From a checkpoint of a small transformer trained on Wikipedia: vocabulary 4096, 413M tokens.
Each number is 128 + 32 x the weight over its row's rms, rounded and kept within 0 to 255. Layers, rows and columns count from 0. Numbers have three digits each. The size before them is the row's rms in percent of the matrix's.

# v: layer 16 attention value, 256x224, rms 0.0605, rows 77-127, columns 56-111
# o: layer 16 attention output (transposed), 256x224, rms 0.0805, rows 77-127, columns 56-111
# q: layer 16 attention query, 256x224, rms 0.0647, rows 128-189, columns 56-111
# k: layer 16 attention key, 256x224, rms 0.0639, rows 128-188, columns 56-111
v77 101:173122158181154131180182180147115132123165055177127182116115160138136156084103099110101154174128162120159127143142118071132134127086150115151118097112104142112092129108
o77 110:073128127137111084084096130108130101102221148145148092111100103148157146096134094090085173177181097134138106098115107133137111134114124197118111072150161102152182178086
v78 094:072126170131118033158182103124109112093115142152120113139085070071123087086172128121113114180123196118085144096162109135099167212065148090190159133128152136183139127147
o78 100:087175056122149195199124101138129108116122146151120135127157149074141107075149085145122139136161141098103086111151107146166136116055138136091085112113118161112066168079
v79 100:112109131128170148128105132170155125176168178138120094099128109137166133115143238085122169112118085140140117164169146099115083082145116162158088121151115082136111063115
o79 098:163006184166146148152141130105158163136127145090146089151052072164097173091101142082153116170114127114111129153110075133081066108174136092138071118092105191111117135100
v80 090:107142129135133147129170143152112162147128099124121087143127125101154142142147146175146121132179087150183038074166127110121115180142080142178137172060109127123114100055
o80 096:121106145130093061109116135117088127098162107139159095154142168095168098146153059075098155132167198199119163131106103082150163143087119104156106110052108054103158169175
v81 099:153112113086142092147052143106099085100109110131161162126106155170083122126091113141146120129105195170126119116182122107153172116094123161148136172181150120122168095151
o81 092:142095103133136186133132133169147135143123145100131112172139119178099084116124152188197134149189157164125133107180141096123124131097127120100163170117145160104137152172
v82 104:142129153095140144117050161139195195144175143158101117100121107079127147170147167186106129090104178144114131107112150054150072102144074158128136139123119112104158161134
o82 102:103029149161150123127159111102129144142125076090134117155199118066089092177145166105076137140113070202140126138136104111118090166155080104182121083085127192147138109087
v83 097:163135138148129113087103173136138111124115130124134149120135094117130124211120122147133137142184147105195127080096106163110050164179133145167191136121119128113113075156
o83 100:143097141082108121095123115113076096104114116192140097125148107105168109098079126151173203112161178133166149087121156124154150134150145157171155132118148146070172177159
v84 102:172124147117133124096106108128110178160102129138171162121120149144176148070116092165120133140174151067130088129171089077137150143135114098137158186115095098166123155111
o84 109:134130119073131102167095097188168107129124104128137162140153134136085091124136129144131113135136185131098094090145140161120162114115101102104142112081137086162200144174
v85 098:169174115103166156159094107137115132118136077114156112151141156107195132147074137104108101137125156146075135041139126099162199135064144076074134141107155160136122165152
o85 077:142255110088125101124114110185137151101098131080123129139133134145130121138168113143136091093138140155123142128143157095109113127129111099094123149186142149173130141150
v86 100:150129113096109180110085046105101107117142153092110136135130129143154138106120153110171105123149049157130176126129110161044142098146099138073032187191113136102153152114
o86 088:157000085174141081150148164101154186151094159137092135112115106113097094143140190142123125093111153114134131142087094118063063138122108101125150104130089143076142084170
v87 098:109111092108158142140141180128150147117155129075096172143099145144135109158202152136163138111167090109206058102114090119085108115148112139111187164101093121100173177111
o87 088:195000154110142056080132108097165122103139095169140117078180113082139093173135131107100183128118156141152157119108179121100140106073111104160136113089106091063179157125
v88 100:065139123049136133127116089119137101175061144095114148168136071163159079159113165102114128098140172151091124151171143164139180125102150142150102125069138105116116132095
o88 103:112160091157157166140201162133133083101069091118108090154170148120162167116193198097100122125145104101144131118126187176112130145056101100088138088112109145103126140158
v89 102:120154144120112177167123172128174085171162131133123155124138135196206093128185149157112133156148147095165095131144108112140102162097139042133160131113134170139148131131
o89 091:171236138123144150091084112159098115081148060133167107104168136132179141107186099133105147082115155120160150128116165104139086131129161144152119136133094097135146112124
v90 103:128128145125057144103133142111059170110146112091135132120172137134127176056139065128133106148132102124153069094172102097118150143177156103131145117154151187112122121186
o90 108:141201214092090078060079120101087145141179122145129145163107134088145131157131056147157127108180235133145162121072113143196200114192132147127075148118097078123184184130
v91 098:104144139149185107202212052124172090132095146179116089083152147138104114136118129145103125102103096181107139128187109086145116103094144114126108156100132146148105134132
o91 081:134255095106142112157135128150103129111073152091109105138112124093098128190166084113125084068148138146126093137115175115120119180104164099124189164197162142120124131136
v92 097:073122117148143151122137092150102083152163148136134140084131124140099132161125062102169168167096118158114145153152095177128107053172086089096063143159121118090191187099
o92 086:113006082171153063136121156120105098118113082136115136112122154150108123153087211133124104103104119133102087124130073133126201144111096122083180133142158131150087124195
v93 089:127117119130134149108106162174070121120124107181159167172114138089096110074117095153098187130127134114164100087172104066144140113121109132096135065149113099146124093190
o93 099:124089182131126140103103127142143125112184123135152088138117128121135097123163135171173130137172114104085134103173127103166137103151130103139089137140168128073186151085
v94 102:034110190149126111121163116075073116106130167146108155125129094164167054092118109106111119150116121128171021104151108116094094099085129142141088102113131075105089096107
o94 102:120034148132137165137160154168119127089160124179054102103131147069164132119135071129152136128073083116144165149158114132138106137131121091123190121140117126100144191079
v95 099:076115102111142099101124125123088143129099111139172148101179143136144130187095134103101100159143110101152169115091158192143192099188137127178163157129121139089103120178
o95 096:144109097102111126133142189116152167079093135133064072098072084072154091113102117059156181139094116115142083111141098173096173099116109124106111155114141122123076149154
v96 099:103113129101151116105114113088126103073134149139133072164108120101106142159062124117133086103152132122132160155127202190079157156129125129108093072168154108171118132125
o96 098:090037068151120145135148123144135131079066150143079114165154108093155140139142115130164136139138075102141147140152122167122127131122143158113123132174112150143069068132
v97 093:137124114153086094134124120172125076122190113083112142130132135140114090113209136147149093160131153154169077121102038132094146156168178178154195174142104112116127115126
o97 106:174083165126126106128130131116085053128099131119161167125149132110160107134082111151103183095134231121139139104141107116116106148136103097160139112092137123073114144180
v98 097:058138067130090109136196147128072111118140094109166162109152126156133098086134124137091175157094085096095191073152109124133197093091167121123153162140123186143140116128
o98 101:109168162109123125120109155125097095058169090144190096062105098109160111072147072128195106133145141060145116127164129123148177093111188150095096145149169072077130163123
v99 101:139122115124140195122109129108118105154146102116144129186147183149122083116064084140114127120151168132111125151105084122113064131131119147075098107165106171120154144175
o99 103:191054137121146164095157162113132075153115113126082121127154131171180137150141184139168193104107139110198114125132186110168049194150088122112178162159152160114104082152
v100 102:150125090107150117102067160132099189118104140176143149112112186105110130162122136145124132157188109104098158139170093118102150162103085147131127100178076131148126151154
o100 110:119155101174139162133072152150148163143160118126181096122133120193138041147139207120132113157138068087131144138148110155116113096129138125109206154139123183119092116120
v101 105:160116061102134128159138143165150143092134110161149088103127129145130174158118153133128145105154164148107134129122114081153087109181126142152146087174107147131179137164
o101 095:088044115127159178117100096120134150117097084147134134120195158122141134114120156126155110125148106129147117113150139114143103188139172147097118157147147198112155102128
v102 092:174111101152172135109136164100163124105129117099162111144097128155155150215077136157096096124128112146190100098136129117155116165124056062106172158110155132158129088164
o102 103:129020128085079119166110075165136127101096145134115107106175098111186059171133110174123157122066104141145117138165139117088113116099111146142119111129132143189148115120
v103 105:106138189133109120159104163145159094099151158137142077097127104150162082145138202162139162071075151102162140084069152142145161097049111170133085144178177114110066175136
o103 102:194169093133148166145098125155082089092077140120155154134117190115112102159159134131152063147116105161119209156108170137120116110154101153107179088117127126126151094206
v104 102:115141099107183136155132144148151125120148127073125138173094138124094146049128169121126128098129138075087140104162113152112047128105157109060057158157123153098180145118
o104 099:127098109126120111164127152143185122111110107089133096155109138108157184097126077134137104080138134058172068121110165120098091132167080115150084134133097155122087143073
v105 105:163111101178190125111100138111132095186124136136145178118152109099157145155038143175107120109148124140099096208111081084120136108211106178164131132067166157091152069127
o105 107:178083125186082141154165115105141105099094124153066106109098107185180123100020170112123159134165124162150062114086101072158160143137072161131060097127165152114126156141
v106 097:107131137106095106164121084109112096081095140151158133118150057111068130053123112176078130131113156124140131193146127177074139191067142163148102059095136106131086107111
o106 091:096193129112139124127111141127050103133130122135088094183097163166144173100143119108086114098167115065134162104107066172171167117207169138120117077153123129143093074151
v107 105:173086133091111139163086124145129136106148132155127106150109131116146142128086127149102077086121167174103126137089114168110123203165105121079188077168079086133061112133
o107 081:114000131110128158111131100123136148110138161151117108105162121123142106120091158101108111129152089142097131089169104109140115117176144148127081093125132203111157101094
v108 102:166113094147147173140167137114105109183091122115108149143126137166118204111147150127135142151207132099131115158140120117036111130061103171141111081075127118154157116089
o108 107:059137119097118142113147133090153172117186131135126117160165085162108123070165130044143155144193080143111172139082134106129157126067171140132144093169123086133136118122
v109 105:183146111189110175136148159143154122093084105182120109118134142135126130158189168138133108069115127105164121138073117104109134157126131068173187111179114142092155132145
o109 097:121217129110081154120054070115131155150116115071179091137119087160108129146077151151125100097088169141104086119118187097149092135090103128175129118128124153119158138184
v110 104:146139076096145136104155150120117123045114073178155093154156125139086155114098122174152170150122128133097119115110131154111150134091117171142135175149080116162107170113
o110 115:100172084104194090131061152152105117135134102111090103111157132182111072126208087070126104132163152081139180105162154120149132094146162146117157189136145119122117100136
v111 103:186137154175088168085147122115142091203155124109095164140113154110144170162161054103150072132100115118159154195117101111098138132141111118135116113095136142092168100156
o111 109:144157178113105109125116131079131169178179122165125104132071079186145139112106074155162169105128151119103129116121127096115128116124169156168140114134128154169164133160
v112 094:114138148191128108108135113118131143124105127137095111139123122055138084175159115172118160129076091113132051148120111134108192100055161129151128146119134081127107114152
o112 089:173200189113165108185091169114134131185186139105186068121057123149108090163153102134122105142100156138173135118117154165134136115146193085128133117144129101086124185153
v113 100:111127117155067142102155126097163151145149093149102152158141114109128121100099115094145097164116071067138110176105057090091159107124121127106172166097121113083168146153
o113 104:156105154064158114111080167117106070144156119089107126119145086093148095069140080104091184172101150130110111124136152177164141049113158124070156108115129097121167121132
v114 095:083111076067134158118112110146147138153166146135143123117114138149151117155079162104083138150161149102096183169128195204158103098146104135135080132123116102118121128125
o114 087:120000082141190143125170170133129124084090128109121069115117105089109132105147193093166126132127044100142102091111154156092130157088132108084111094151119174111144100143
v115 102:148119081134110155130196117126143136131126127152098127167169165075103133121134118209142140146151149093165094121164089151161114127148113155158153154058097196123104149141
o115 102:189139115118076084076110144153104104132134125104159078175133171200123142136132096130108109132153152138103221129125205154103128080094128115156051106129120105116091081111
v116 102:126144124112087132163089159154117120146205102116154182084148110146154136075107108172112137153128099071144149056127086116133158109164144180095147125142142172128120086143
o116 099:138246144136138142066152102083106128071095129135145197102135178133129126143100088148168140121125155139153144151101067108179146150193103091136103079190144108114114145153
v117 101:186139122165135159155119171138177132011167085145177096119136093147130175127082098097141070124106183121119153132090177138110112160144126165112112059179191147127084105161
o117 102:141189156121110165191109091147131147097123163088084148218160132088161150132143140097151104146142154087105111127116166118194165095211158213110091089157089137152086117123
v118 094:130142193118215162132140057167114103156099125120113094151110101135134090121123175096130102076119170152145118153112195127153147117126112145118103057146159099140085082126
o118 102:109067071155091168103154142172136143106104149158130134152140134070151207092106115097106109130206117145108124183163146091134096165110155154138126145077111148113136147101
v119 101:090122140155141125094096114135148132159071111136128185165112091131140112174170116113108141192130089082177122161110122101064156078198150067112113132037145137142183142152
o119 102:108129123155146116116131171094134089111128085174075077161168152116159117123121132145086199174143101114178092121118142141105095131128118112147178073162186095121150153130
v120 097:108116196081081104109130115094131121157143145098168142112133141136140133142145138108123189101136108138118165119125107120098109078079118178129097078147133110156206129149
o120 109:102120077137127149068138108070106128097051107120082208118158114127095185097170142152131136172145065106107150160149111161087103184093144130119171097175114163140105110192
v121 103:091121175100187137093170130120103124055163079136144123152106179158099097059166141109102139086102143149147186146120224150120138158073160097155127079178109163098091133101
o121 102:133074144105120152116151110131147097135141163121183118121143106142138182143181108120150077108136161116133130066091105138153110124142119160120083135169109134165115090083
v122 099:145108165119150122108144074140101155106111120099116155186130151098146098116139140134123131082163170158138154149099190235123124157115088122109118123149108120153120167137
o122 101:113088133166110113072102129123124168132148175149154136148163170122103154089165115083122118162108138101163104096126150117134142112092139137105121118067163081154168048081
v123 101:155133114151123205170217134133112097153107145080085193105104145136120123173105130082150109131110149124163139118157103109164107118136139049103147151130166194071114156143
o123 107:120176133169143091156149173141154129139148106110098081112126134113126133142163139151025127100130133194120080130038183086090105135031120129128121156144154069163138161154
v124 105:104135102107179120096133107131114120205112138137118167132132152068085098186124066138134136138155083133165164165113103203157100102142171118127126095099100141175156242169
o124 108:143149092184062104096101115095050142133103125157239145032151120133145119163138175121126083068115112117124099136160120142103168108086152120151148135114126155123056098133
v125 110:127123169125125094153105180116150110152116134112165106113113130084139155145120142121135120124129103083085170125096143118156098124120150074059089108154128142128189125126
o125 113:096063067146090158142120084093135170086059132149107175131138099109138113166078118160143114095140097134152091142122160129109133129137067177192128119112098184134104097173
v126 095:125122100144176155148170160104125093115104111157109118085157123104122191090162134134119203139116066085156072153082114123099128145151127154136112143072179095140099147151
o126 093:167192136074111103123132099123111080119143086154108139198116093126110119141117132111167128096143159157125169105036203133161199095106139156157090095154117082161170166143
v127 104:148132107130143185120155094141101188133125127140107115182112093068171109165113102103118159119157205124107119137129142157149108075111095177126137107130112091088161155167
o127 106:135112100149167144152112160147147132140105076140142108121154137132178094121185136127135119100183058116183117102130176138119185180116183124067113092133108155113156143174
q128 064:094134089102124147098121118043109102142164055119074153119147107080171169075129147188098147176130103131139140118119202132146142143122118129110098148082144136131132134135
k128 105:112103113095077133112183049107147174121165137121095141111148089132134103103114109129119163185126090082142083127155167127071128150170151115120085133146113104134159171113
q129 080:077136173115150116110184100102146158211126085160158130128143191099161105118137104129163154152120122097130175110160137090120133094091147080135125111101116159121089130106
k129 085:132133140141139167163152037117122179162077113105175101162145100134105095098164117092110153147143186138106106086148137100164134096140112086099105138148144167162139109132
q130 069:086136117161166166152149154142106087171130137133146133112091150176064092116105116123088169153119142122143106114178145115159099121130123057106167097068113137127093149111
k130 096:059137154169152113168143135113147100115098067089125129118128152133117150162073125134129087154139141123115105155172114116152173114093139159173151122074149196102078094140
q131 066:125126120168162126111145122153144143098113094134151085118171115163129145098121073087168085080131066110090091109152110162150120150087166138159107117166106111127134043162
k131 104:173131116135126151122126117179091197172052113118127110103113119130136145098149070133105099125119173156095088102074111091150124117123090081089148126166108153177117123201
q132 065:126113102106141103123155092083150120106169099092102123175078131159156137161155088162153116103130111109146128072146094115131066120136154126112150151145108140072099081123
k132 100:117148090115152183102120146108170129158165117134104070163105053131130145079114117153154147102150126110088142111076140124109062120165146136123103143139118112102129089128
q133 061:090152155095157119203105158160109150149086137169145184146128174187061136141131102112118196132090151118151088147079114127123129077124182109115168178129146153118095125129
k133 094:045157118150157150167055120134123117148075114120192120166179135206066172137105105136135134156114145122068077118115113116123137120097157099194113101083131179122126124128
q134 076:091122121103125098103184063103195190183142069160113157120134154097157138100122137135168116110143141068091156091185111149066055046057167121175134061103153123111115124138
k134 091:110139128145066150142166100152091111128109124090140170095089131163091057145101115127102172161104123058118108106167147157129147083128139133107141119131156201198075148109
q135 071:123128090130142172187109117118104109055131168120173077192140115156084147149125122137176080124165177157139106136172141091066147102099118129136113152156128098109096121158
k135 075:133103116143124154114156153195066146037128154130160157113108135108110120157117121141145116124138147154130157107108153132125163123110107151186137162086111086126140096076
q136 082:154117095157119147121120102158143092092144084110157098147152123172191157098151143186191106102135110096104114099183108103059133119096147123169090106156088138139109168153
k136 099:190098087093121097132132216100053124103196146065193130113151174131119125205129118156164158123145074142149102136109134159144076173129118210140090179112072147121132151099
q137 084:181141113104136132166076153169080085112129143069182118137097143143102115146147154166161103166142139210126120157135094096156164150117113137101137208150131134159108144156
k137 073:131118082100143081143200201193076169097132162070122168119120136144091192211131125139158114104132120170120120113142114103146119122105174143138155185110170155126118106094
q138 086:150135117127157124096186100113130156187147053118119180127085110139216113095148061145103157067133132071096149051121125166127084151161169118099165119121130148105098110136
k138 077:107150143068173147116172114123130131109113063165192109100095068125108082149099082183142104148124135133072132114156129114087150078120164147060142130159108178150131145162
q139 087:118115148065130091179110173103075130150109141144183178101113158150077109141169073114120146146104120133198095143143124105140137044133140135136131164143146184129066161160
k139 085:066124170133111133182171173099149082154076104133100089164171164123096098141059114168119083174121154156100094134110117110084162121157162136165137129122093159156113123119
q140 102:135136143093161106068167084107143164187108118179047145109113118085134098073139098140094150137133094076129144099072165126187065116151199151163175084057171106117134118149
k140 080:088173178097103192131104116150224118189108095125140130131167164123102102071115208098090146104190139098089117136125140103174134109153121150192134121113088127166109180110
q141 077:103083109117096133162149127140108116078110135100203096119105084128128114115113162139165081067127141091082112134151103107123142133093102117179126163183083096108079125095
k141 084:111081093122137114091132160178064172109215127100109140073070135140130116177137136164219122082150087140137147152128112168107125143163120133163104160125099082128096171081
q142 096:135155165194195176072138086119114159120109139150128107080126118125121106074145064168104136179136128117138141101126155116127142116131169100085126084080165106133164092138
k142 096:136190156131142134163130121083169120141107110132118082092162119099122097046092088139082145149166123104121152144083096129144121164183095119125084125164119145153146144141
q143 083:104118163151123146103211101124152128122162105168103141098104136095166076087116143219167152167110121103041171090092151111108098162131117123104126135102126054100102174079
k143 083:131132134113122183136051146122088139087180165110115103142094129146108172120063086078075139147130071124161099178148129186126203126113136128074120092145115167143176080122
q144 074:142098152124093150155153193139139199134107088060149102125092151086125108124178124128177129101204130109128086084116106155147138120081134083202160183151159091151099071088
k144 081:106089080122112130122090151126075142139182156148102093136108166129090126142127109154064065128202104151110125102083115143097117199190161098103133139165119126120080086133
q145 123:135107063118109119194102127127025147077093129088209078147098130189143182172097136071136110078147146141159106153198105140108184137106117145131111148155115158149114142147
k145 072:126121091126116102158135165198065118129108080108148115159084110104077145166114106178147137127145118103104070124135145143120120182095117108167174140144119113167101113099
q146 112:103095071147105132167127137172113125136158125133172113103131114114116173109134144137174091097131185139182069109105153181076126131111138088108123126156121095154150113132
k146 076:085130096200176103154135121104124077167153086166143096069179068131095083115110132105166138102133084146106077157139098155092106087123224143092132104141079206111096128151
q147 085:111149092111089122119178144101121195149144086134178123141090125111189125134089142166199101148133148085097171088104146139119170136141179100082200094131128087090076147085
k147 106:091147153149124112116099121100161137166112149154055144151141097105156130072173150093082146156146167086120081126058086097122119149124130067100174105134130159133132148168
q148 101:152080097166169097202166148134126169107152088130165162156131107134142140110115158164119090108080148227152171158121164165144132150088159117162107176135089133143057104100
k148 107:081075082163147104186113144098078176114159054106176118126121099141128109135110103231155102132076117166114123147090141123092149147182133087091103134094090136129141103119
q149 093:171134140140127121177040182076097106127094187143143118147130142148116111182164105111103145119188120122130175159118130160132111115160118115125089115092086170080139125153
k149 104:095106135162194127144153114120129148113091111158149190119162125106058116178140123146087073155171065167148113155084136130084137120174140156176126125101078155086117155102
q150 102:130111102107126105129137107126167140117102078108214135082155137157144139137088133157130075155097128108145099191084147144181184126108138198118103180101122140127057150130
k150 116:088141105102181111148094162100152145083141136123192083107149142128150155076131102168146161078192172125092125113065120130173128145107210132155074182121083101116145134130
q151 117:104155169124137100128157070150131102188117100087117140148122137085101152166137066144091141083139142162069112145224089084172127103135068179122221122154141156066132150148
k151 110:153162117149128087167212137184125140179126109114130196172101134161144132195156075170137176092155214136118110122131122082106094142078101145141150145170139152097122145131
q152 122:150152097074102080106125155089147116141122120103146139100098089134134072141115128117139199067213150122125139138103098123121149134158055170100189160123133126105122136056
k152 109:168129135112094091108138099078167146118129147119142176177109129144123150126148114096137193127135108070142125120190142174116153123111058078124168092114165103090138148130
q153 113:138153085113137112096109107135124149154111123042126139140152110124144135098184145097061150160135111144096076107124128130135127094123243152115090098097105126142106117118
k153 087:150139151075065122132125181172112113124168146103136166129105126153135158196155159113135164160170134091147092143147175127109063090122131142105136089105112139119148142102
q154 106:070120132109105190103124121128088186097095097059144085118112135136100166141058155141123116123116168133084156126144121074150089083104124169105156161114102159104112147116
k154 105:094135171110113126142134205137084163132131098126128123131071123117146091166068112175175118133084135131095157145130189124187103096138128149116158161115126153140151154126
q155 109:155163107115119211079121161163188118104134168104124114145207093108120137140108123152055128134154144085132105095138113134179139154135058118100163083132147129138146173128
k155 095:124146113065125161094108146110151180110124152116120151147187103070140113097104129131088134122147086116151119123171117097158184166132073087182139145157191117109155085147
q156 113:075103190103122084155113129137140130127161093039128121139078078119172104131160107107124108116194118173155195118150178168177136133110150089131216114112130117142135099128
k156 107:164104116088117055174119153152147090146137108107175132173086108095173111164119077134096089114114177132146148109136126163141177116151141072120166116104131144163140079150
q157 105:076131131146117159138120144098131149099076153163117092130173114097085102102088091151139158113181139130026146180144126098137125122134106147100164122161110158141126184143
k157 098:088127120082116142149077164091087126073114176085120151148107155095103108088104130139146171088174108155094175167137106141143098205133084197110136109135110125103137127112
q158 096:101208133187148112085086083139153124150069134111111116157126113121131135111091164093193084084102166155147088162159090110101159145145102139149110164104130141124160086135
k158 102:159189142111118135085056122112147137102123161081093117114158161091168136064147158058172188135108132145171105140142106176133135093107057133117111049137171089099172159089
q159 100:153136123124134159131109089094192158151086081073120101142162158150112185102188134151088065140114152086095109133132155139090153155106117114162190127107129097146129045160
k159 117:121134128077115155153130131104236084109090136120078118161132118117103157119104140159126101142079122173157119177138147104138183158131097159133126104119120088113166081153
q160 114:099109183118078111107104079165114135105124123106149176171183149111109144099125134117143155166091071139153156140217101103105163127094148090190134137142121133145107102164
k160 118:133102193170144063085114083142160150129114075144167121136157120169051178104144160149106095153115053163083124113110129081109104117095186112078139131101102139159166127147
q161 112:211139153129177096083133153103103129150101100085132144147139151152173107120173105090119130106153141133163116130140066123168107093142110128116172177163143132167127124121
k161 118:190117199122120100108117149152114059111120105073113121146122146138163118149144095092134135145141159138148169133153096136168131098095076156125154086170154115130129128136
q162 102:132117157093159073155086174133098204069115160117166107142166166077147113126122099103113129145135117179110137108078180168149187161123142148221107133107153128153122106224
k162 108:139135141070141122140110185087082159092112144136170085130149159129143176145123153139099137091128095191128098104124122155121152187128216100141139124110129148131098092181
q163 119:079143127096122131158175126147095119127149137159141180140111141210092152112042088117084140117111159144093116157126083102164137121152103112106126169099116147140126182146
k163 122:111116170153115077115138115147068128068187147136140158132149141156105139163045125123169102132079205155161138135148083167176169116119128148131143201088108138136159174138
q164 107:136158117118113155145167152133113122131157131146137071140100091144055084101134144108085188174167082166085113083087160160114172104176127160141134120165165137155107067138
k164 103:151147183102147191095094126145150134041175183111111158152140116129141175171168142086086218154136128088116125092078112150131130138117096132145120112159157092135105110159
q165 100:130097148195129088125110120157105081091141130155143127098167158139166078185129143115160144092071157149114101130126061097096146039147123180079128162205104111102087183118
k165 100:107075166180156123086127070137172114127118109157149133135135118140185092133127102140112095104057159130106144113174138139069197092161198169105124091127101088110132155134
q166 097:170110115098094109146112151127166166084142140112050175165138187113145153129147147117118101126092126071150176162094071179161120107084165143106110105161080150177129112109
k166 109:160088135089131089111159205137133147122129102126149097153120153156107133185135146148163108137151093096122135130037120131166149075119126159066119109150109141123141117130
q167 103:125126083179152149130086137166143161102126156156145081150140151080173172135076136129112113162083102128111169109138085168065109127094126086117128096140073113086155136158
k167 108:111105096146157115110126151136106181103122135151127058146132148130122134141139117146130078146131098171103142139111116105086117106134140100122140135132108179080155123133
q168 117:136141117096078103191164201129150149101102138113109166151151154105092143149097202104099088131104170093103175088135068109101134148169095130197179160132143142113097130079
k168 107:231125134060128110101190158096101179120135141160125149109132164099116141171111150136119121140153139060110201144119119137148125165141142175192160191126193117075085117177
q169 104:126143062175158150108084124152111151102123160110166127110133119107200170075103121076099109082113141144123073137088070151171113147114123164091134162125121133126122180137
k169 114:084156074153109130122146188181139140108134104090178103118111133096180090142062102130132123102131118143122097091167142062110108113092092117143128156080107157127098151105
q170 108:073097122123113126151108073114143151104151141157137133117163106121146190134118114124070119198030106153067179125146160135102107117107116136163085098124125074132136167111
k170 100:099108080085131154163111159151155121121151099114176126121150085116117179104122118167087098128078127159091161084103147091097104189151165120218131159112104115105111098119
q171 106:142150063114074100152084126113165169139131127151088133074080106097134095123125127087100116113145138112130127142064131131075128141218085142129142164132126132178107123117
k171 093:139134093075092135139068122136158078091120116170093106112062126171127126117089168096100131138133091126152102118107139148077125137168038092150175170130122108190127120108
q172 104:120140127076152108184116147164182164136149133123114176163154163080107133141114151128040122116090145156131141118092111148178126192102181126130168149118119146132137105133
k172 122:127155142106124084143113170134118134155154096078140116121100180171081140179135123152135126103147155142121165109082058129121110152078134140153177159121093176125113113090
q173 092:099143122134173183112173119162166167125143103137178137127097136116125144114141065086114125214075114091133095134089130102146078109134189137099092135136155079138166148190
k173 116:120128092122118160150105147149118130159154165098141099158130148119126116127135111078121123138125122106146121126112125117159080123174156142078123152172096088125123089156
q174 099:123114088115164107118134080145158105138139095109157089151136095113129086110139114132104094161097117141127175092073127117115124130134166169144091130105124131139139136133
k174 094:165107086117201123123139144141129129193111091136114096142140138126074132151183153166115124143134139087066139117120172107157081128135214136165193157112134114132152111149
q175 099:135106081131153149116119036112140124120107083127144117122088125112154058107128120166067141103139137137113169161052110120092066168120159130115091097047118102059095068168
k175 101:122134100148130141163137098103161086191143131148122112144091099160107053118102152136090176095124179133139144100110141116074128109120190091077140144089125174108143113134
q176 112:177106132134176124142116154150124108079123093106183092173075170134145134081181104126075101105165143102110115068160182138144116144127126080166130012123129116148165087192
k176 095:144116101144117135189111122161078100110163134119142150154132098159092127059122131131101126131151097143130124125150138161129149129178205128148119099148134203142146064162
q177 108:139149168118051130122162150177152175104139138159108163133137159122142139162087123123098123067139125151084139125124134091211151169103091115164150157136160119068082138043
k177 117:116165118124126102139134125204137110132142139163140166154076099144154146170121097115123135054122120124067136093120132102155105102138128121162123208088137141065116177111
q178 097:123152129167143131116088057122155131063120137114101101109147112127110106161161102096111123202130064111111053187149100100116062072106090168065114167096137086116143145068
k178 105:140113131118102164071066148080115117083127127101093110152139145135113128122101189092113124129064119117180121157170136064051134091135112101109069072156125070123175056100
q179 109:125131043104141108181173160160060120153121089156199147133131162114112066117111156173131133103143186103100148158056139171124129139147164119089111101110130108131084154193
k179 107:166145078082092130189153091136070120114132140086159149168111154121128091109103118171186110165223218147094208118118093243136093119132131158112151092123143087098119181131
q180 091:139096096086157139152146139135132151148158104118125070110103100143169107155159136114150074178127073130113147126082176109107118103171125155127149137206147135121125094176
k180 122:104086102085179072180109178117086102115145139118078117076142140158114133220153111178104068120141105145102147159090148128118121126216140170108142137092102129113119109147
q181 104:130132149112092109088109148114078121138126176127153145108164097184152103149140134113080110142114168167098093141135179114061125134213208162103115122096102166142079129155
k181 108:106136171090076061128152148096103120117157141131120149118133110106157063101140138115141121149093166159120097127124167127125165215161145166117152149141107181194111139108
q182 163:127206121097137123118111206132141122155104145105089173111179126108092138150090174087060144102179086171101087135083093116170150161176148111133140165088136192131116106134
k182 077:134151136079070073141115176079113142103120153118090179128112166083114149144134178088178187141126103091174146154110113143158089132138056110132095146135132122174094125150
q183 106:139120107133152126139124080190127110096119159158129132102116174171106119155105089111105085127089162086177180115163146113113153106123123063200138166131106113120071122078
k183 101:137113070125110098092137133180088164132143150153066085116091136169114124112065086089128116126135165106146120165114164101164180097142137086164115178165086121115133120084
q184 101:188152111162087138150158175107159139116116151121163175114057148116094085088154155107107113119170141098122142144141104123134123098144084127107181140147128137128126139133
k184 099:178147080093069169127129126127085118118149108087125090092100180128090110119141139107148195143152103103141131133122164124144145120119135141111164123159179108126139184101
q185 105:101152103148091181112135111123088155151098145170165123157127153109096086092109147148122127138149160123110159115134088120124143102151121131133150157118109078152152179120
k185 113:134143149129123216070108110175129148136127128137126134160095107098125136084178123161153130141131165133108169062141179164147108109110079112133122129121155006168141153150
q186 101:130129197088131129129170153155144134067128127105108107077136164129151138174140122074066109121114125122121102091088111090178227093140172145182142095181131116137159099133
k186 100:098143168138172145100208119147156106107099129127155117114120130111149105149126172122084090139129090117099168113167179123141162063116162144187155135162150113163146159096
q187 104:067119131170157187136183171121140168109138104214149189102126104145116063158145159112129188155117129125168108136112148109115144145075157091083060088137144107108087159157
k187 106:141127120119150166152122121127148198120134113149131106132130148112162116139144133089138159145118168149159099125111111170161171138061134118103125113124108128138117147150
q188 117:135158069117118080120116124140129117121125163060174131112153177124128165100146155105149088153196108088127088130153038118125150129122168109122163148147144179123117153174
k188 112:206143072097088143123156122152099138125165170088148102164154154113175165100148087121185134121219118116178180118196128160129069119115149104105124095141153133117154130141
q189 104:099142147125175098105124090158092110126151130186123082138172107148081108188128087116125107097127114107136160168088144116137134094197094138110135105128151129105144143139